config.toml
n_kv_head = 8
attn_scale = 0.177
init_std_down = 0.0
optimizer = "adamw"
grad_clip = 2.0
final_lr_fraction = 0.0
seq_len = 512
Each number is 128 + 24 x the weight over its row's rms, rounded and kept within 0 to 255. Layers, rows and columns count from 0. The size above them is the row's rms in percent of the matrix's.

# layer 5 attention output (transposed), 256x256, rms 0.0505, rows 20-31, columns 64-127
size [ 70  70  65  81  69  86  74  74  75  68  79  80]
[[138  83 134 152 114 160 123 137  96 145 120 145 111 124 101 151 132 105 105 140  74 116 100 105 125 116  54 116 152 112 105 115 151 120 111  95 100 121 157 101  85 134 130 113 132 156  73 137  75  97 109  95 158 139 111 115 141 168 153 120 160 104 151 126]
 [140 142 125 138 139 156 117 118  76 105 132 164 145 119  99 134 141 115 147 133 171 143 106 115 120 138 128  81 143 138 138 152 139  99 117 133  99 154 162 124 104 107  76 134 123 126 132 158 193 157  88 149 114 152 142 143  96 122 126 129 178 155 120 141]
 [126 137  95 136  97  96 116 145 145 114 140 144 148 135 169 113 143 146 133 131 130 107 120 159 144 127 156 128 169 120 166  99 127 171 136 124 136 121 155  91 155 122 146 122 132 102 126 121  98 126  91  98  86 117  99 138 102 120 108  96 145 179 117 116]
 [124 128 131 138 116 138 125 159 137 130 139 105 106 151 137 120 130 204 105 148 117  95 130  98 154 153  62 130 160 118 112 157 122 117 124 124 124  86 126 132 135 148 129 110 174  92  90 102  89 133 141  96  64 115 126 140 107 146 127  96 147 154  77 158]
 [131 129 127 122  99  99 131 153 106 149 142 194 109 162  97 127 141  82 139 115 110 176 126 131  79 144 140 122 107 151 148 153 130 143 136 116 111 137 132 102 107 118 131 167 120 105 168 143 119 118 116  88 133 174 133 118 134 147 133 118  83 127 179  90]
 [134 142  86 166  78 113 134 147 146 155 105 102 102 127 134  97 138  82 124 111  78 103 141 145 143 114 125 148 167 124 125 128 113 128 107 123 121 114 117  90 148 101 126 159 155 112 137 138  76 118 120  88 109 122 112 103 143 123 123  92 113 123 147 120]
 [125 147 122  94 142 117 136 131 149 141 131 137 133  82 167 130 136 117  97 137 120 144 163 130 131 172 150 128 124 127 137 149 114 166 148 118 143 109 146 170 123 149 129 181 136 108 116 155 130 101 146  93 143 131  79 158 130 147 132 152 163 150 145 130]
 [131 130 156 133 136 138 115 151 142 123 134 117 118 109 139 115 125 136 131 135 146 103 117 121 124 117 137 135 161  94  99 142 117 128 135  94 147 128  96 113 131 115  91 162 162 137 114 124 132  98 150 120 132 130 133 141 161 117 165  95 109 162 115 124]
 [153 102 113 134 143 138 146 134  95 147 100 129 144 139  99 158 128  91 101  83 112 141 114 128 140 161 130 139 121 144 136 103 139 142 102 121 110 168 138 151 163 111  99 143 100 117 158 165 147 126 130 153 107 118  95 144 108 180 105 145 114 119 112  99]
 [134 118 151 126 121 106 130 136 156 124 165 155 119 137 183 160 145 163 103 103 199  89 154 112 144 114 120 131 109 162 124 142 126 113 127 107  80 127 128 148 121 127 129 103  99 122 159 158 149 128 107 155  72 119 139 140 103 123 117 139 142 120 102 134]
 [112 142 117 126 172 128 137 113 171 108 141 191 148 140 148 135 134 174 130 127 142 122 110 117 142 134 164 120 126 147 118 159 128  98 140 145 113 113 149 131 168 127 123 131 134 151 138 146 167 111  87 109 118 112 121 158 104  84 127 103 138 169  90 116]
 [130  96 139 130 143 110 114 141 153  87 141 126  97 142 167 153 125 146 159 141 169 125 124  96 111 128 141 150 110 148 141 153 139 114 122  73 119 151 105 140 101 134 140 143 118 124 133 133 147 147 121 159 111 108 179 112 135 172 105 167 150 102 118 111]]
# layer 5 attention value, 256x256, rms 0.0515, rows 21-31, columns 64-127
size [ 71  76  82  75  77  81  79  80  78  79  81]
[[153 145 145 124 130 148 133 145 153 145 173 123 150 140 122 178 124 146 106 102 129 160 156 169 122 140 128 148 114  98 124 105 140 151 177 105 151 114  91 125 153 125 149 153 119 107 158 112 119  88 138 120 138 117  87 133 133 151 133  94 119  41 130 114]
 [107 119 152 149 111  95 133 113 142 133 143  64 100 125 116 152  95 119 135  97 161 104 136  97  98 100 108 151  65 109 123 173 119  67 119 148 157 119 127 171 108 141 125 105 149 146 119 176 127 139 126 149 145 158 195 132 105 151 161 137 118  77 148 126]
 [120 141 137  93 135  89 187 107 107 141 128 160 129 102 138 141 130 128 146 127 126 104 106 116 128 129  89 141 126 118 123  92 123  78 115 140 159 156 139 131 158 120 127 132  88 177 125 123 145 126 110 151 144 134 164 141 115 174 172 139 121  99 141 128]
 [134 132  93 125 127 151 129  99 124 123 164  93 126 124 140 125 120 125 111 179 115  97 169  81 164 131 131 187 117 115 155  99 142 158 129 131  99  66 120 136 103 144 111 123 136 128 120 124 130 103 144 117 131 105 131 113 141  77 133 127 154 137 113 175]
 [149 110 122  53 134  87 119 133 102 137 140 110 133 131 122 129 137 132 131 155 159 110 120  97 139 133 134 119  73 143 110 116 163  98 102 133 131 126 134 153 121 137 172 125 120 110  79  86 144 150 111 148 106 104 150 139  82 122 179 163 147 153 144 195]
 [153 140 168 145 114 218 108 125  91 151 115  95 102 145 124 126 136 123 139 140 140 105 101 143 127 139 124  35 168 155 120 126 126 128 111 169 125 150 106  96 132 134 137 124 147 135 136 109 128 138 101 152 131 164 149 148 111 101 124 128 133 141 128 179]
 [179 107  70 143 121  79 136  86 147 126 147 106 155 126 118 101 121 146 123 150 123 143 145  94 141 146 104 166 123 158 151 123 173 105 122 135 129 149 135  79 161 115 181 128 103 161 141 142 127 136 135 148 121 134 107 138 136 130 116 132 115  66 127  79]
 [116 144 155 123 129 201 128 122 150 126 113 123 135 147 131 102 112 130 150 141 134 141 140 193 104 137 177  66 126 144 113 150 108 127 181 151 122 146 142 119  88 141 142 118 165  83 120  93 136 128 132 133 149 150 145 106 118  71 156 125 133 124 119 143]
 [164 142  87 136 122 120 159 119  80 111 153 161 128 120  90 111 128 130 120 159  96 150 188 168 111 140  93 135 149 137 119  94 146 116 124 121 135 108 130 142 177 153 148 143 125 110 144 100 131 105 134  94 120 111 119 134 141 119 135 106 152 154 138 101]
 [115  84  97 157 140  93 148  79 130 129 154 106 113 113 119 111 141 124 108 140 149 119 162  94 149 112  57 180 150 124 171 124 152 147 120  89 136 137 139 110 103 124 126 113 103 104 124 162 122 110 148 130 110 114 108 147 154 149 138 135 142  92 118 119]
 [147 139 175 138 107 155 124 173  85 127 128 146 109 113  96 110 126 140 102 120 129 188 114 189 101 102 104 146 154 111 136 118  98 166 101 173 147 118 130 119 167 118 123 147 165 158 120 109 112 111 127 130 143 127 112 139 143 131 130 125 141 131 132 116]]
# layer 5 attention query, 256x256, rms 0.0541, rows 32-44, columns 64-127
size [ 75  76 121  66 124 124  58 179  88  79  86  82  84]
[[103 130 130 126 139 115 119 149  74 109 104 153 113 148  96 157 117 188 119  89 114 113 109 133 122 104  88 150 136 127 154 145 140 127 136 109 100 144 134 181 134 170 148 156 159 146 140 144 116 163 144 158 112 113 133 138 159 110 159 122 165 114 147 152]
 [ 97 118 116 124 124  98 113 150 115 117 102 107 123 115  99 193 140 148 135 144 105 110  99 137 130 117  80 161 128 128 126 149 168 116 124 139 149 156 133 128 145 150 135 160 149 138 137 125 110 155 147 110 110 116 123 165 160 155 125 175 139 154 169 119]
 [140 142 119 135 164 132 152 151 143 156 105 127 135  98 159  85 127 122  93 127 158 110 151 133 136 148 175 129 146 113 135 120 119 152 112 101 111 105 138  96 105 126 113 100 113 120 113 123 155  73  99 148 154 115 144 118  81 111 157 130 124  96  82 124]
 [127 140 146 142 115 130 120 100 103 104 160 171 101 187 115 147 116 166 148 158 128 144  97  95 129 161 147  95 109  93  76 113 125  78 113  97 100 123 133 105 160 124 148 130 161 134 163 156  91 143 165 126  99 123 168 129 134 106 136 126 153 110 132  79]
 [106 115 143 142 100 116 134 128 127 125 136 108  96 162 128 142  89 145 153 143 105 148 137 150 146 144 134 135 126 142 113 144 144  98 114 148 143 148 117 145 161 147 163 159 133 135 145 114  93 159 126 146  91  87 147 125 124 108 121 126 116 153 189 151]
 [124 130 138 140 118 144 126  70 129 106 158 114 113 154 125 188 126 147 181 123 111 127 135 139 117 135 128 152 114 144 117 128 154 109 145 149 139 141 122 161 142 133 146 151 123 136 165 125 103 160 163  99  90 107 148 140 160 138  89 118 122 163 165 112]
 [160 117 151 112 117 128 103 129 159 143 161 138 124 122 121 161 166  97 137 108 122 152  84  90  91  82 104 138 105  84 156 125 131  90 150 150 144 166 137 104 134 106 105 117  94 128 108 125 115 133 136  90 102 110 124 155 112 149 113 133 129 149 121 131]
 [114 128 140 106 172 130 124 136 146 154 113 116 133  56 134 102 144 123  87 135 152 110 158 127 125 128 159 130 124 116 178 151 120 155 170 107 148 115 145 115 112 133 137  75 110 108  91 131 166  90  73 130 154 112 128  89  87 126 138 125 136 132  87 119]
 [150 149 146 131 153 167 170  68 136 127 157 126  94 126 122 111 142 126 107 104 108  98 137 146 119 129 183 147 151 120 178 144 126  93 125 104  94 110  93 125 111 127 141 104 102 139 120 150 108 105 134 134 139 141 100  81  75  93 118 127 111 123 122 124]
 [142 153 134 144 151 126 101 134 112 121 136 137 100 140 140 166 171 124 151 123 130 144 135  72 146 111 136 112 100 142 163 133 134 131 115 145 142 129 122 108 145 121  69 103 124 133 124 102 155 127 129 204 127 162 121 159 120 130 109 136 102  99 108 125]
 [ 97 145 132  82 162 121 150 135 119 139 126 145 123 100 108 155 113 118  62 116  80 167 103  87 118  89 127 123 139 145 119 118 122  91 150 151 113 102 144 175 153  77  99 121 119 111 118 133 163 130 120 132 127 113 140 118 131 145 180 109 118 141 145 111]
 [100 151 127 119 141 122 142 133 154 136 126 142 138 143 133 161  98 133 167 106 102  92 129 116 178 117 108 133 134 129 126  94 124 144  94 144 109  99 136 178 156 113 151 112 166 116 120 129 128 144 103  88 143 110 114 124 143 134 117 158  98 145 108 126]
 [118 101 128 186 108 124 122 144 165 112 130 122 120 125 182 167 157 152 163 127  98  87 105 138 150  70 120 119 133 104  95 122 139 176 112 147 168  97 134  99 171 123  87 119 183 140 123 160 118 151 149 100 151 117 147 124 116 131 116 132 106 106  97 141]]
# layer 5 attention key, 256x256, rms 0.0536, rows 32-44, columns 64-127
size [ 99 114  88 234  92 107 186  81  87  81  83  80  81]
[[125 143 134 129 163 120 119 163 163 145  84 123 139 115 147  88 140 118  94 119 162 129 146 122 140 129 155 105 145 116 124 117 103 158 152 105 114 102 136 130 111 146 138  67  97 123  94 138 160  67  91 134 156 144 165  93  83 131 134 132 119 112  88 132]
 [149 128 113 143  91 142 102 114 105 103 116 123 106 158 124 152 142 142 142 121  78 138 110 133 140  98  99 141 134 129 127 101 124  89 118 130  87 129 103 146 163 151 126 176 146 137 162 107  86 161 157 148 111 135 128 125 145 129 124 110 139 117 166 139]
 [124 112 116  78 150 147 145 156 147 129 118 140 129 117 123  87 144 110 104 129 162 141 145 138 125 130 154 117 137 140 120 128 127 134 138 111 148  98 145 109 111 125 139  87 123 117 104 132 154  93  81 115 135 128 131  87 127 109 131 148 149 138  91 145]
 [113 121 135 119 188 126 139 123 138 150 109 132 139  99 133  96 117 107 107 140 173 123 137 121 110 133 153 118 133 126 154 122 132 157 153 119 144 105 144 121 113 122 146  75 127 119  99 133 171  83  95 138 146 117 114  97 101 121 126 135 139 121  60 118]
 [150 137 109 150 171 125 124 127 131 139  69 141 170 124 165 114 153 133 101 135 139 109 117 140 122 119 106 141 129 154 156  89 141 141 176 129  86 136 116 110 125 133 119 106 123 144 132 100 143  89 139 181 119 176  97 111 119 123 123 104 132 103 114 158]
 [137 118 125 147  96 132 143 129 123 112 137 122 126 163 115 155 136 145 143 133  59 134  94 128 132 116  90 147 121 142 139 119 124 104 103 127 113 160 101 123 155 130 108 189 129 128 156 135  99 163 158 126 102 122 125 149 163 122 113 130 108 118 210 127]
 [134 137 116 132  69 131 134 106 100  99 140 135 106 146 127 176 126 154 160 139  75 148 116 120 128  99 101 155 112 128 125 106 126 102 111 135  96 150  99 136 169 129 120 181 123 141 166 128  89 155 165 119  84 151 151 161 154 133 138 126 136 131 174 135]
 [157 136 121 166  97 134 123 110 111 126 151 144 125 176 117 163 128 140 162 131  59 118 141 127 125 134  90 137 108 121 112 151 116 100  98 135 105 138 122 133 148 152 110 145 147 135 160 133 105 194 140 112  93 132 137 168 147 123 120 129 112 117 193 123]
 [144 146 115 137 109 151 217 117 148 141 135 179 115 127 121 133  83 131 123 128 101 141 144 105  97 134 130 117 179 130 154 102 107 100 104 134 117 132 146 105 145  83 115 142 164  98 107 133  99 118 148  94 133  89 158 101 128 105 143 111  97 142 114 133]
 [ 73 138 103 100 136 115 143 124  88 145 124 126  89 164 163 164 144  79 185 128 128 109 124 118 188 134 130 134  85 136 120 162 138 134 101 142  96 100 162 126 171 112  89 111 145 164 128  92 132 126 147 147 136 119 154 158 147 148 128  91 130 133 174 100]
 [112 163 156 144 170 125 162 103 112 123 129 135 134 133 115 138 123 118 100  90 131 125 140 165  90 138 138 151 154 119 143  86 103 136 151 134  96  91 158 169 141 121 154  92  76 166 126 157 122  68 114 105 147 103 120  59 130 111 193 111 132 133  88 144]
 [126 118 135 119 151 126 149 171 163 137 140 124 172 155 127  64 120 162  99 136 112 103 154 115  94 144 116 120 148 141 148 113  93 113 169 143 147 103 129 121 141 130 123 117  91 155 158 141 159 135  99 132 120 146 138  72 146  94 117 157 116 123 109 139]
 [ 95 109 139 119 170 104 130 125 138 136 124 144  98 161 122 129 123  94 153 155 152 132 140 118 159 132 116 127 113 126 145 107 111 117 141 116 129 104 115 106 144 128 140 114 124 154 139 105 134 145 146 168 108 138 115 177 112 117  93 104 112 174 162 121]]